{"head_dim": 64, "hidden_act": "swiglu", "norm": "layernorm", "bias": "none", "parallel_block": false, "optimizer": "muon", "lr_mult_qkv": 0.5, "lr_mult_up": 1.32, "beta1": 0.93, "lr_head": 0.0081, "decay_shape": "sqrt", "batch_tokens": [32768, 65536], "train_tokens": 416400000}
Each number is 128 + 32 x the weight over the matrix's rms, rounded and kept within 0 to 255. Layers, rows and columns count from 0. Numbers have three digits each.

# layer 2 MLP up, 448x160, rms 0.279, rows 82-193, columns 120-159
077072076115156118133158131114182158073173159102170182117154172079147201074100072151124109151156159156130153110148147118
119128091102103099103166121125182122164169126141161161062154065142121168076135104107110081162164161182130131060176128100
116129146170150104166125093056128118106101104121085126174104133153106084152166157117215115081127102185163109134188094150
147158127202102093117142113110107132074176121187153127078113159085144155163141122161224137136078091121180126123165097127
090137116115095187092141131136109093103197119184142069130051173076165162129122116133128160136141188137122119174157107142
140146139193136172120060085206125107159122130104158103110119100176102053154172125192127236233137151122212153132112117141
088185122123147097101058072173120118097128208165138120107099124107156152136106136140143132145150134028169185128090121121
154146086066130128144134135144087139087098050131131165178156141194061117171083149181097084144044189122162116168116122121
169110140148074106125135178133153105176062121089105103194177127203190126094103131099128099119120150183143116113146119103
138122159118158124167147090111110165129136129158133085134117089128134138160124066098087174150213086127132167083146127135
136152173167136142111152162098135117122125158116102199128139073088120140094072154093128118170181160105141123093143143096
158119131119110157133147145131110078101092091053090149107118116132174169051112138111134143071125130151160085108136161164
094143069196139142121117152123143173117114178086117069149104092168090103165153130169135106119144147115130132116114159145
134204151130193115162120034128107157135092103141117135126162117110097143121130109126086125134105155150127114156096125104
136128137151117145140107118116132121130154124148092079119152079115154093138136127086153095135111106176169161114170109114
161086113133125085114120139101113167094117127137110142140137099112201117160147136117123131102171184134132149178078120190
136153181106118152173137151161159115108142116066109113128080069169111155124123122112102166099176166114187079131143089087
189059176109140095118145141108130125137161097110097065194190160129201174159167102089092118196153119160079097130096089137
149156150115119123102124108155179116123098119126123128146136185139115104202096109091183118181114166120106120112104123103
121177183143172137105166120144139115115157098114133097151105147164052095085217057110140106087122154091134171115143151154
174150133188131190150138117147121158099110137089161111129141096176052156124149107082150130144163156106088146159128120127
066153084114099106159121125175088101112140147164157110144161167096114159138086096114168178090160084099138125114105094139
174146129107147116076110143077126122105088048148151151078139120119107179162083122193041093103106156069114120050124166124
109141131129130183157100135109141159116132089124092087105160180093089146108096080119123181088131106160134109133080090109
180144132093184148170090150111113136158119177120102097128132118206066084078117175126148065134094180086109121084089143131
098126147126137119103175175127122106135147119150213153077128119139104128114115175107099137138117103139107117106218082147
097130115148160098142144113210183100156177162072097134105145145130087110144127165054147175088118139104122132122142125147
127154174102120131139165139171159124135137155195159091120141140101157100125118112108164171154097111156118162130134099104
129131169173123114100124118132152067142143069201111137122159113151099141123131109136098105121187119107101093129133086129
107129176130108085136118183120134130129114142137153108124125125159106098077122091107122151128127122121119122141140116105
152110155179184165145179149127111161160125176145125153160118078145112099151166129128111128091048127106129127136105126070
143157117095137117115122093114158148175102146169117143123135127097128103156128142114144111113142087113098152117155155136
131139118186145136106118147111113150154121129097125098123139177124147109086104176160162167159157133077191140136172135126
146124120096123133144163123143115135106101108094125129147124157137153136097105168132127094105162163103103095129155178120
175116093125132135151127130126110101118095098213121119103134109128120120098140168083131123137094089150114166136190136188
137089134097195131102118154128132159106102119166140106079124084110150119100162121116124140077117150131143109087226112068
198089158163129106129158135170106108080138079103157091085119119101181121085153135138137142163124105162155150140123158128
106148082167147143117134106095102162162162088043144084079088093076079111154123123182114144120132149115128093114084106085
080088092186113109090072132137113098128129159147083072088112149107125120091102126095116155104162144114141186156162132171
117127145111092139149066107132094142143144184145112162171186096142131101107089137052097131192184124163076147148108122079
171110125078190104207116103165159177137106166103148142174141076145107124056149136082137125075155148151129130114057157157
102150131124100114127130063036076113122165095142160103134145054157108169143140096149185123174164105176083105077171112152
117139062119097140150086099096118109052148112083154136139104149109101075140112107119182084118178127085100096125146141103
058135160210059114097097094124112145134139105100149126108172155091108145105083092088078135125155074178090097174136166137
128162138126114154088112122116131150157145136132102122103146121170122083093137123098123131130175152154103076124165120151
117119201165111117059157071116124143069192109133187123060101100133122173087175073120118142098159161135113122102126173121
167112087162147096114168176094163117158102122140110126106129137107115159167121123151106160098125168132208188139138138112
118155120114122145207095134139080092160161146139130076121072195144141179107168128114161108124171143134106070083043165113
135179203084147095118128153112135138153153179145160159066090166172145126141156169111050087113105121098075139160147146141
091107131107100135099167099118118070121103095071127138195045076146142196140103144135122167168212121162108110122094120125
154156116120106104131181114091136110092124134121123100155167124148149165116104112114115109172142187078074112153093175118
111123076064145121180104141135137098083140108106169165201133110127125100120102078124126223089057089172129063119180105118
142124127156129169084133155195095126116143112137145071137137136166109138109097161105152091103200153124129076124090136126
110122149139104120147081115066115096089136107119181202130081206132164119087137120155176161120147090100130145163175172107
112071076173045115157101130255156104158160162101174190112094143125121189178099150143125097127099100089164118171127137132
124069158154108101167106191139121072117169147124135122142167098177071108141048106169131172139121165090123184153070119177
207234147125043133128123126126183178172146082040041144104173161181069079121102093091114124122087126108106074154197166112
068110132191153157133192146176144124162146119092159209197120206217167202122110013146083159089117130220145135141115092154
076152091138164069134137110133132174154087140121143066188143100177062048127190125094144089099180170228090165130090119175
139218134169105116122089114173100176157177103055078174181185143079140073165148071134066153153151125107106140102106067109
116070085212072141122128127155077140130118099100119127126066112128186134144084124119164107143113150131153077164108132127
115173065124126127134138114119102175205158118185117173148113093111122164136157136160089075105125089095156124138105189082
087146117096180155074141120186095129155114122101128120103120128122138110160144164116189149131122152097093128149094114101
086120124152144118135173144151098130142119113107109117129118170170149119159092150149163142126077134123105110096149098114
124154072115147111049172123115181129112148122136151138137086126117181145139067143145098129105118148176112123132133112141
182114069157124121156119172134145198113111118190079174077088205179057132148129175096115112152163190157122139118119163239
082161127185123091118131117124108158143126099154108124127183153105132139147137129099147155137114140116102142132128137146
137114118104054115131120165161138068148092086090161140175125107127133085138128105123165129146078133054159127146153128140
085110104126069171181092112149089165181133124117123170078095175133115137152104151127118163123082185182137200163128163100
100175139106111180080156126090173111139205098120144153139131148158138107163128123099138165116062114104089126055157141169
135108154152147151058102146104137056107255097162119136164094087086132143156167139184093122193106158137132153147158102083
169122110113104152178089075129169097163091096137186138078122126074131098115113120108090094174128091115133136174161165085
107076089195126118157112174136182151155074088091153157148103166095108087158114095177163182118116126112127099143091114112
128122167125214099089119132180165175132146162129125154199170087065109119070153165100177110151078108160127061161111138159
153197050123065136116149118088147124115151078109163119169129179143110156110138135131077133090103184155093094117112093108
132131118066131139085133090131098164060147181175162138099154135115096182198140095125119168127101122129116207108117100106
147144105130136136162089143150079117166109162107130165125132091130123113111165128120118171161133150085159110127136163067
132174126144184113189162124144063120133057157089119085099138146104069174119098144095094062119161140161078148097102141162
119088126097095079127085171121134110133136132149186123108146162089141082096149133121143130114138137127161142110167117136
117199111083132116113170175099108201158108154080144138079172213104081209113129097126106106103109095079143091147092076163
098118127156129142062100082118137121121168139163146112167132133093179119123205150182113205125128111130114163147100180107
148134108125087090162177086170162128140109150152160155063099127168107106168129123156182133169086160136097155137114144169
081146113110133133151155099114126151060122157068138111185112107114106151177079144131149096097113144188142133148206140133
143073165111141068157171166171141085134097089158212136118060070049092100158118206111203105125086132159141167100141130141
098109127125123098065134094096109165112110095150139115084123131085078096139131185132131108148085135188110099096069138054
134128146145128151109067146141119140108117078099149141147145059093145134142153118177139177087154135131100121094129166130
169106114138128122119094152174115200136151157163146110123144199151120119132110135114067133153122132141128163177146095099
085179186176136134092123154164105173189123117066096096069098145122070169119100137157074117130129140203105147180195071101
129120034089112153140131110139129104161136122145146118162178115124185102070115146137171155200138118097138144090141138097
111115146127092198192037211068108192172189147094128164213039160163084145156181158088087117041111110124113119192086172074
113128159130152083122157138084088120121094122156129165149147152131079101123165117156195184170063095156182123098113134113
096156132125118117171216120150090080176181151172146114099135130156096160128128122129120106091120158129134173127160185129
131165146072114157079178107154107163085164098119134088160122141154121176149163090136128111141114120117099159113107151144
113101173125097043107141115127082108105171170161124122149114109131194105111105136098146194126139097107128121116100156139
136138086163171138149119159072109140096106112137119148101106079165082145097170129126096140144194154095127091095141161092
159126082161074116102122163123129128122164147124103172129139111087104088118123129090076106091130097108120083149133106159
114107188097053154113221080119074089150158191135123088166146179098188120153069072095109139121108145130142096163172128136
166085127197127112132136154092135214115072136173105150133213083159098105064086134094180119125123118129159152120149147155
091082103102156119140104106171064116107121185103141124135119110078156104123168113092131066169094147180136145134161160146
082205094100139129097145130146094164134127147103132116179118138134129159077090126159103138138175126102099109125190111091
088209133135152158186144095122102124135116039096140120185114121136165144189131139114094169174191136171097127141179153124
195122127113124114097158161158109170207127113127171145107090154110136175094141165086150132115084081132183143160101117155
131118137096117132183122120140136109101080149112143141139093135110117174084134096140129153132124133121156148110135148109
160189152118132101141126115127068143078127108163161159140135169122124120102108146134081100180108148096113133097135124102
137161203129157135099128241103110168152186113130130134118111160121112131192162149104129095165142105121100177116125152116
155175098113106146100104181091105127142131154089161156148133114132130117032046094170116091153161142143145093157161098098
108134112148151110087069088096154086132211113070091150223114105093096083163197151151144151086128129149148166141081114121
150119133111119143129086133095140114104119090068102161112110071157113139104170119124125134117154113131116126121142137145
180122098101167104108167183126116135131157135200115090082158153147130146102168159124148153116107163146155102153134119089
115135127145099109173137182141126112174059126144124123116091073074150204147110092154159158106100138128149108105129149137
109102075100138117132109093148120120186159150135126139150098112101125176122134112118070144087122169177121098141198090151
153051157143158132096046134173162122142144147141135130118181158135119088099123127120163168109122108136086151175108152171
# layer 2 MLP down (transposed), 448x160, rms 0.0658, rows 82-192, columns 120-159
157168164164116129115130093090093190173089138111124110142114074205149179144125159150190153098106122063143094130153130092
130109119147138185143105159072145128102105127165102098184087126121114114174160118067181184125175100130116145197101104176
134146134099137112145102165191121111118116099151142108104149137110229136062088103210080171185185081167159084159150160093
106141116098124101142116128127128124138083165082114147112170160159137106120114125176086111103194113119112113168135157158
131104127155170110125122095108136141155095132099117151117189145078148123203125156126122148160131114117160106097157131112
156130167107091092165189136075131166103180114126106082130127170140121173105118135093132113071174138135111141130167143115
114101106131093166166156145064148099123170084101135109148089150139171167139136130167174176122214078139135130147101131135
169171167160092123153042090057169174121106116165110200087103131056117165123149053120140094178143086124116139091150152075
125074133110178140173170106115066064077170098083162125000130081144081115142088132081130121150103064123118154135091139146
096152117157102087139163079120101126087119180117129155113180144085139110106132085181164123097166188126096134183153143063
141147188110147155140130122128129174108104139118105140153091126157157035148129159131124113139082144069126087085136095132
097117127112199136132113096114152066127108099128131087132135148129045141122144100097106094065062171041160082172201128105
175122146076162148127105132118167137157131088145143147139130153083163123111103100103134065131127130106122145115117141114
102087132176126141129122185138172097125164208121198166106140165120170070172137185137136101103129084169137137091063153108
161174179104101149148133118099188106159122132136078171140111173118125095150152096091093116120162106105163181114125124134
069134137150141146109092099102151144179083143077169116149102155148073107066127136173047084130106158164142128121129113083
104126119136114097060113140111108184149105107159143149157194109140147132106147135139141159151106146188114161157161114118
117129101175185182119146099132069124087136157094108137098086117143061061148180155174083123091111214099172153120140143088
116131071144128125107098117163120165119107139126094170181163131177152081135069095110139179138096168151126200127108165163
196147108157161164077147160139114132207141132177109089125105105090125179112084087119111133165193068076126122115101147128
127118184122148170094084124136121111138161085102135111159088110172151119078179133109113090130109115127153124125144142151
160123168125171153088088094081084147126123102046088118159120116124188097089154209159129148124143136191162194185144151128
099123111130144145198118107135120105121195151084090101138104146179084123126117103162161119119083152077169087136081065108
106102064144120199090149128056090184115143138159206227153153151166110099147143105130158100115145097161077106111125126099
133039091091116126090177154124093146150179084109152123112135184154111079137082166080162119117162193090144155125142172194
108169104117112129161074109108187104149141139154107146195170120108144120135091096123158111155135196109148142138076182091
157135165142115154126080187060070086122099143131157145184097063144149136073134154136099041151118155113116123130180115164
134085092130121122171111111079139095133082104153183098136111134105114138151130154100118139139122086151132159104169194112
117102124110149122119145152135119138044132139091116110151160176163115121150136175197128171147139140108123148150087143128
118123157103095151139119097188127134094151115121137117109133131143174156092125142172111134114121154100135118153160138077
185143150151098139107126150138083164130117132150165087127177162105124152170074098140144140130152144140106126077103147095
116146086144144087121120106079085124098120120124154119101098122094135129126152151185129169151059063131094138153125118143
138149105137169131116103171146122128125157160072169122142097135142153110173092121181133167119057118119137135183098126102
161155142129132087101144135145146067101152170063114142110131147089145150136107135165123079128164113137095142110132123111
094174123131147115136106130153124127128088097141124147087130113021107135120096070107153143125096191132111087114106147090
126115126119084120179139073193121159160164102101150141205150198129106160167134093145153166120180146147073183169078138147
088101118134104131131121106145160134143082133189153185135126167088097113140108121063122131156241150147134121108106147149
153085146095072092173186127170165133150129154154159169135142158121135124153116093140145146084130121162058157138125132115
097084151156182121121127156160129125095134122107114114162146089176101085157134158121145127143123158105097168142125071095
157131117105207111162156098123121086113118086103124158061162144175090109148130140169151100091071128069195111148165190174
117127110178094135109145089094105171094092099200080106106147120168145147140142162153181115149122174161110156145117164164
147125118144152126176186124194126157149109124108118146116083167091147138131158123126056179112106160083114068143116130126
141146146105143132068155114132132086124113097166149111137136059170120186138144157147086114147172113175166176080123085087
130092098064132184143134123135097154122087137092143147169082045127176121180141118078179135100074155107128138094139176095
112134164124147141183136144148123102122153133107115107145156088145113146105109139185130173155101097104118072100116127133
118052117133134159187104150185086093075108072183133106174153069073111129132115145215134137129160098103086146142109161087
095126142134189133164095179092092155088131150146128109133112117101098150164114101113117162113176084129096144150153112144
108155108182143183122157101146166125091126134029129124180141081136056090130104123096107114140132125129127152220153143107
151078101164099152085203177142155113166150109119086112132155087077126133150100077108176099154125137135134146102083115115
082173160157179073119164157168189119066136148066082173117142075155129095103204158103138171136110164108057113107076139124
170062160147149084171111158157142088182132078128137141097152144160128121140093132114180175091131120135112139142153085137
090149192166144140042129078143123122156067144183120101079138130167097144063128128137130070126182141096130141131073136153
166145119109130083136150116079155136150084104083117182097166139117151110106150142138141158141060145139108130165159171125
152131100122197069113189120170153147137127165109135071106111077085124175156143126130137110178154163193134150145101086170
134124163117229155164109126001106099098130118135061100124137201107122118119169120079105068162150168121072084181136147153
172135106110141124128175047161147191107161094097130142075166169102155143136180160066139119137146081146156106138171138116
114165110156169093134115137169125140159145133174161161151127176107044052098044020081115115084078100153104147195166083096
146188116086093112160060123140079116078096146204127115127105107076112153110178144135115070156136139061091136118114120131
164168141069151196169047139129151148086105086136114136073225086142154151173101179136111126147146098160164100107058181113
109144178150240167167128139095095120139081166097160154076102102150080081152076101143170131166063019134127107131141115148
155138131150154106123117115118229118144141107127157146108166172087130098106204098118107121110109146149139143102149087116
131085110139104138123104135120152092120110145088156094137095139087129085106129099140120157120119130144128114103174096140
142154171149114134122089126086142074151098088111180118183067135162094174106122100167097073185120121103132151160060104136
140127131087076119155134179163169116122128118109114140133111153128162119161127129173122111119082127130120135125144065162
174149186095135159145061154138098102142143100026143129115186177114084166156148150125164127149122101053157126102102145134
037150172102119178058097137061162142153165167155191073152103153123174090205176133148142113084130114071170238126146159110
190096137091136128136167140123171129117184182078135177090064125132116150140138103165088132087100045141121096159134118103
154167138133132085127100129105096123084174149104163081110086112103100144157100138107098152083098121133106128189137108107
160119165110145097070178114112132126118096134110203081049129124090091157228116111086126115146064097172105099081159152079
173126074148101101135138206168116085133098142141142127140079124119095191067094150147113118122163121131086108083124155148
130123107110126094188119129141129096087187126071109127067133140108085116105149165091164156099173123146113155140117193138
106094157157068124136139187104108182097176122123081108153136086084087127059148095117084136148156134140159145133166151171
153173121088120126098123053145102133173128139123125118143157159105137127107173135094139132138143117105105122125164153154
157134148142155099213132136040124142143097114021143181091148080084143134103083139138109182080123060081143109165095087136
112065176159155119225117123143144137183133125117124115101111132123094115139119098068158104166124092131151120107115117165
193176127094141209145114124113121121128125056115110076158152129099123112169169084199124142130121116139135156083075109118
122139065123131087082147088131150144112171148097110082163153162120141100139079126143103129172129168080118164156156103101
129135085120063155139095136123125090140189089104170143126166080161172119173183139176137178089108146114117128141160111157
149152157125103127173130088096119104119104080122125163131095076128164190104154143155105075126138134059084127108120170106
090158168119141088196123163126190099109068147067120141123112177103098151158091106146026158131110199125099135152122128124
115132093116093142133143121163090066058078124161137131126089119143109103156088042102150125130121112108130137131164149133
159098183063163130094138132117177128083115165064153088137139118174077238145172125105112103139187149070084088124142173120
187088117080104101109147149113062144181137087068097160119140101166125091119133193166124095121101177141125121197165161093
165128110121135042131116118174118099091185156116119179144124106172169104112103091176147180170014141131110133036151203062
150083144139129082095167136159154094123186076153165115151116098187102081125100085138096141167083122149174115116144077109
122158073160110098117134069144138128134161204099146154127105118145140124152105096136094099138113126108153116139131092083
154121126168131126111148069176115116194154092100110114134085152151151137146135116097158161082081152065145169174134155151
123127137096118165116148089091125163098140118215103152111118096113189115128148131112172159135212098113139121120105138108
130140172115147149068111098097157122109103096125145146117131090137144128119119149178094045094173139141129124124158129141
094106117140115076148146099157152072103129141089163159105121040142138126053073208078131058169158134175162131152137098166
146136158162129149131114164171164117133170138103149081098117115096115138092142164123111100143149149105127141181152130165
153134125103123154091086134113112151118137130163142144122127105142146119098142133176132144124091097062113129103134136141
161068128121117117130164089108143121120130109080142110160091122183150128162178113140145094089136117112100212122135044146
100114099157091085102118127170168128068000106099138101073190124166120178114176149114110186138092113078145169198099109108
103097168077122193131114116175163154126135133115119135133175129164121069123088061128125112116139114154100145149114124113
153123150081121100146144098098146106149165131146136095113097174167137049180116162114068148115129108110084106130114115152
149118090154120111126091168173157144085094112154145125076089090162116047122137128192118069138151102121105106097142160085
098138092054148076113089123208143142111136141192087114111117076147162122167137104161129139112125108150155091177118095104
141166109125118136198132148184169070131149176133091072197120149147170099170133138142117165082091101069126116175139096106
112181150105107124113179108150125169133160093077131082118125136110136196093140156160121155166146114132087077070167115134
106148073166120211055177130123161094140146117108102112162104102132103121156146174069115093087091111141093112096118114167
081111105156168168136154073125139146103124112063113094139118147096126149199122119133087112146187135158109148125128127115
133115216176123168124116120101107205140122018244067120134139125122114109169137064094140166134192178131125102139154219120
125135128099143126146127108140111109095127094131147154127129118149103154080099132179077133102151136161099096105146152105
163146126152143138116117048076163133131159119170145119150063127086162120187136118151172139156070150125201130159111121071
124103144139135095150139072157156167135113094113112087152115105153105121178156155120160144099119106063100158106086146117
139104147116140091145112139195058148137113140058174070096160089168126116150099169098120115166114103106168041119160133162
074114130114141136151160178144173164120155153120158057177118127141082121118118156147140197167168111130185137166087056128
110088125125079197164144098067124171107145107077114158178152092131109147096092077103132060151195160128106102112180169115
081173068111111095112180172123086102090103149138111197149108112115145145119128140183170089068154127126145135141139166092
131134156134097147162134114092133128115087110177110126122130105157120106147126166140112118153059145106154077152043109154
# layer 2 MLP gate, 448x160, rms 0.266, rows 83-193, columns 120-159
128142136126121112111102102154130119131106099145059157119143174133116091118138140150110159118086120107074142156110110141
129120124116153126153129102107192144130121081078140127145121147174095112120122105155138083125108109124091126160146136172
124145122189136155122162108124128089087123092142110123135091156110141181126152145135180073165082099110138114108121103092
113160108061128146116161196099084206136089161110155137169146136095111152127086134157121117118078103169102182078096111108
145071136104110106202170125163143152160173139076113135138172160125100116153098180091099144137053080161122162150089159122
131137125209110098135121170125112075065101111122159155192084107089123169152114132104123074143148160135138153144077163101
067084154143076139138134089146115165191103154148118115127096144115122081135115109117111192183130102161111119136083109158
107179092098082141155181119165114075106041109134136065155109178171199151169098200112136094135037125132146147145112083094
180138129084061148062137101138144167115089142186103145070136200102150124090109125200157168144178090068179159137063153172
126133195114119101156148085089113114091145116164121150154123077124086088128089163148098136099131172130121149116198174116
168062101063074137069100171136122163111171137146149167168091118145122160101143123079159102117138165096138144104152160153
141101130101129158110135125153081126165120159106105092142122113131114159131135167140141154135072133117176153153111117121
133178108125124159158109078123135170117191115126143131134091125171107116197089113101127061113129158115088132141124103139
102151131119183071132181136141137093041139130138186162139158101137143153105137117179143187155116147156090109118112114132
147169164165101156141100119153099088118150139182089100142134109061071093182117129152215157124072121136129162116133135092
108158090158073144112106115152100122132141095177134108086125180182153103154078102124130152099123065158146157122106132105
100106126102172144112131187100119140148115103127133155099123115091155124086160125088104144119156096119141101151155125196
106086127115138128160092127063127088169142116100115157173092153093101122145137155139085128157189130107066081124156126156
169109196071062181147161122077122132116103121105177119065148132090129232166120117185157140073122140124182123100118158149
105125110150130122082136138065086161119113095112098133137141134131100115130163141114094164104109127160158130143117136174
090092134133140161145129110115084122162143148143081138086144095102202131025157137138174177125065140113158155169112151111
154122058139128112148139119068132144151129145171112112111116197117141101167130106184132115124100123094163174135167094131
124111097117063089068149106171122070146150085131097098101027144132164102124093127153149016154130096169138102099138223142
144080090126065120165139122061202132141102139123130151147153122061144196171127136065137157191077142167043091076210098148
115094111175104130181141174124145141132122136143122104124131095104149110139069106117127116143053127185116140138122131088
119156166146168140135173115160152157122117124113099134109123128157113169158148131106092186138152133149100173137138106115
162158125108153109082143124091114155159115162136157174101129070108131111111104137096136083111128135166168128160058103107
063156127143103119056154155134123098064121092137105155171121124164153137103092152189167127154128168075088135100144099128
122101169152071152159146127165112074146140132123147162143150104103153094126104103077054116161101145104168096163101109125
079129063147113084096113160114136138126126108111124103119119090093118167103095128110129139142171133159141155165154130155
116181137107097159112092118099171148183121163148109173083169144107150083115114147110110094113109103148130149135192129175
144124139083155129071113101133131082144091126153047162097166181172148146051130107155157131157171147128180163124183198103
181112117127124074121149119124174098125127145067126161124098123091161116145096108087116086129141163125058121076092120101
055155144114098159131133139110074191084166142105087131197077107115109149171136107162104105096153118121069160164107117115
092123153178149146129122166129122128131098182049103233164115164126160128170100093055144104198141079105134153111123121118
102119137051134121146135179147123074141144159094134086181117099130117106098089102120155207097178145119111120099105183122
109148141129075138128161123192147115142101117071121137178099114114158114137113118148152152118061050135107164124146123127
142129152094092122109140158136150134127205164186138126114147104096131180095121099127084074117127129166156142133168113149
134136122156179111131100137119152079106114100183154115074141169103133102091165114152177088139078143172182095141118170151
113126093049126138140125108114103144103117106158132104136120140126134117119139090127100163133111073073064114137156113124
120047113144128097128102143124141074180141093146106104151163189172129107131143143093086133129164147134167070184123108125
108085135125140109116148131091075136140166146132121135125095142162176157159120179158172189075091116140129130194112145114
137113163141145078145125184135126184159122086125095123148128116142136177139163126067111141075118070149135179118080144178
114136140159101165159113190141187123118134164084136131140151119149079109077071110183133154169170124149119081074121104142
132123058141137146109106169134097131154156119125185145152102128093131113140102130119132100156137134145213127200060113117
154188125199108119053210092142103143153094089117117173117138161096131149120116160129115104084090082127174150132143091160
097078096104129096146132170122086107117099105177169146095159111143154125106147116134112131093137150113088112160142169133
108118118112131127122153141111101108132117091103142127142111126107136150142105132142159135135120145105086163124116122146
142143105095112140108142123148101116120125109154139157183124112100141123128159182079084079125113118083105146097100151154
117065144111176140193119106169140191148089156132119112129164087130153121145184165132128170101090137124148152129066158165
128104167163144133127075118121109177107203133139068105096157172115121131109155110134186167103164130149102129204121187098
127140146178165166072098119091124125116075117162115122095140145138090118125126148145170151169123174073149117137129176132
113131102120166095102109077113105154087117113074125128157143098101072077100079108151104111110049140125118109099169124090
158050165118154104132147092122117148117140119104097100116095133109105096162152143118083125093146145152092106128095168105
188098163175096116124141115133116126142175188098093124162103143070158121111159131152141090120089069107084120167061138144
134124129144170117106137132144153148158151087166185161162108091098143118138148109077129123139154133121166092125065158152
127131101127087135168068143123084120117108097138167104163112125118097132127147118145086158176107166120156150134184117087
142138119114191083123119083121169136126119114141129112112139131090144147112119135117112118148083137125117107124109150158
087197116139158114106105159104161181141132171161129175142154108116149112102077092154134113150124120117130144157111043152
135140124136109123149083106143086150144098132063150182148158092103130115110118114109117085152114123096134092145012113153
080109152104117150116118073146129149093171106117129099130105179114163103114156173144170187140066146164141157148133093085
141181156135172141080163124101124170048105074153054142126147036071129138166169108206181125152179111133146177055087103111
110124102133142102103113092056141126105122171128142151114124110101133176117112116128110174144135122154102134116138149118
066139100129114185129116140097142108076150139086129107137135107126111184092114168105176157101139161083127188097111113114
185063117160179142110172141164091179185109128101139175082164168088098147113070143149089161041131151170191149110071127105
105094094073129154143132112123132114113099140105139131131094144159139145145123110148096128106159132149150131099120131116
120158170169157125132102098086057179111136096027104086150053076094104140104138126156127135096114086123092189125146117098
089147160179122127092150113108126146142118135089159130156118157184111138174152101092084122183102143169156116135159128076
097149120065115059113165113118193131131196086189099095113189136136206119135124138123103126137131133186081128116127090148
084156123129082116097126131108119163106154153109118139166165166109106133102087127107114155122150136149121181178137152129
132094097188142133117165156085081163137155121091131156153117090099099163097170132113090104130116118194108121182102163124
165149106107128113121101155143096175142079106141162148114108163140148072145124161111159134102117147181128182091131141134
107029188149151173184139177082135150115124092134128111122114047071115162080152132120106168098121083085139141159157186170
129194177156120081083135122126133152148141147159121140110137116124166111166070058163127127149115083129142108171143115118
080101151141147120097178110109085146084149167149130154179114112107044125141113183080115154141149154092136090150099161149
114084105151085119132092112171100137067108116099113128114115143086099142141062114168098142159104124113173175134177121103
139133140130119126131164043113135144147143158118135138110099141134097166156146095132109151153131145122103142121099090164
109097098194108118128093104127115137102132068123102140118094135145116147110125104092100068130135177105185123177116157088
111109133151138164157136146098112195130176108170187096118195096135094135142072177121057119112169130120129117147113170140
107097135128085105171166145072174135154120086104154177082151188142106184127168149126166151131137158138143160142139100147
127104221071111118082142122150163191108121124133161128104147126075085109120168089093146041153117168120095095087114116160
164070133167101116170106098119097111140136130151195042150140171066089117124116145145171143128136112167168080104069102157
105150134162072137159155193100125058149141123115151114137130136043145082150122120108070053072112110178141108174179108202
082146141159167139122055074128114117067095117198133126121113088095252126150208116099127149108216138121034123090117162164
108073123159133125140120096160132170070129188116151165128116065131169124156129120117096127101105116153136123109141122145
071186142110116131143092168086088128112159244082130157123121123150183069135092113074179159151078133129122143138159080121
158063151070135090166157115109120164092092166147111152111198143094118077096185094103092083123105121126141176138088127172
138134162125152139125120152105096160131164131159138032094132172085140109139128114173161171159108145139211107116098113099
108144130190122142112118149128150170166169143091151080085125123097101195133146158067108115066106166160128130128110093119
130100165161138110140145098073088122174122174140107121118135169145145150124121103160111123134135103132075084087091136110
146097085194077133130158175106129122141173105084132115232098115121116138109137119187133181128137143163177166103136186112
139094125116104149077151086105160164114151102096138139158080130078097124157129134146106157107134090108076100169121081150
111073197140122106056131074166090134089030118120129043146196086116149148141147180123129223101138144091194115159122106126
100142150107104092088133106103102110142168229150098096121110186086120146143086127190143124094133164135220148140192071091
170216149064155156044086121160099192140133133194042111103145100066105104092170150159171105136140116114187155188071142130
098094145141114091144121094100161158128142121113119163124115161132115117099127100107095104142139169157169139173113074115
145096152156130114129181145100108091110160129128204184061151234068158110157140150137076130142152123140070113154143102142
074113166111117127141127098172155154117135148135157189091118138111091076053102104088131110106088102152135109112077126149
102184151107140140107157133136134158151119128129072138142099124140131116044107148151115150171146094126100119118194152093
121113138171096137136112132100163150195135125110149107142139124097108157082166107128169151138127113140124105140131129175
190092110112055143142100148112109128141164140113144096136144141119109126108163131112128142144089177156159129130101134169
128168176135151164095179082142106140099138102122145140140139058085140124140118130246131088083164138154073186118131083135
122087128110150115143173095105135110163130115068179167184150144106180169124075118174094130131087130096144093109149147058
141139100131091146121087088095109130099195063074120068141117103113148120084127071118193128173059166125121149119121151086
131138117132064060118116154080138132131123138135134136121143103143085074118062112119123168125109137123128116150107082102
095175129162146202042129122098140054131188163170107143106127135090130109156137191151112160146087169076077079122089118117
126101148136105095102173183084203114107090101162142097129130070138085083111095130132104150086081127146176137146101147180
160056120146108120113120142149128091139091118082125124128100083149108127097147160122104079158084143171098114083109121103
163136135196073102142118105114144040137110116128120114112143142148174103106096127083136164137173127164203140122154127160
110089119088074129130125142125167121128105136160130150151141147119136074129121158191137137160117148144102067131120100130
130121136108153117137098152116115183106165177147132127105155155113114065126082151057182115183140137137163079152057098145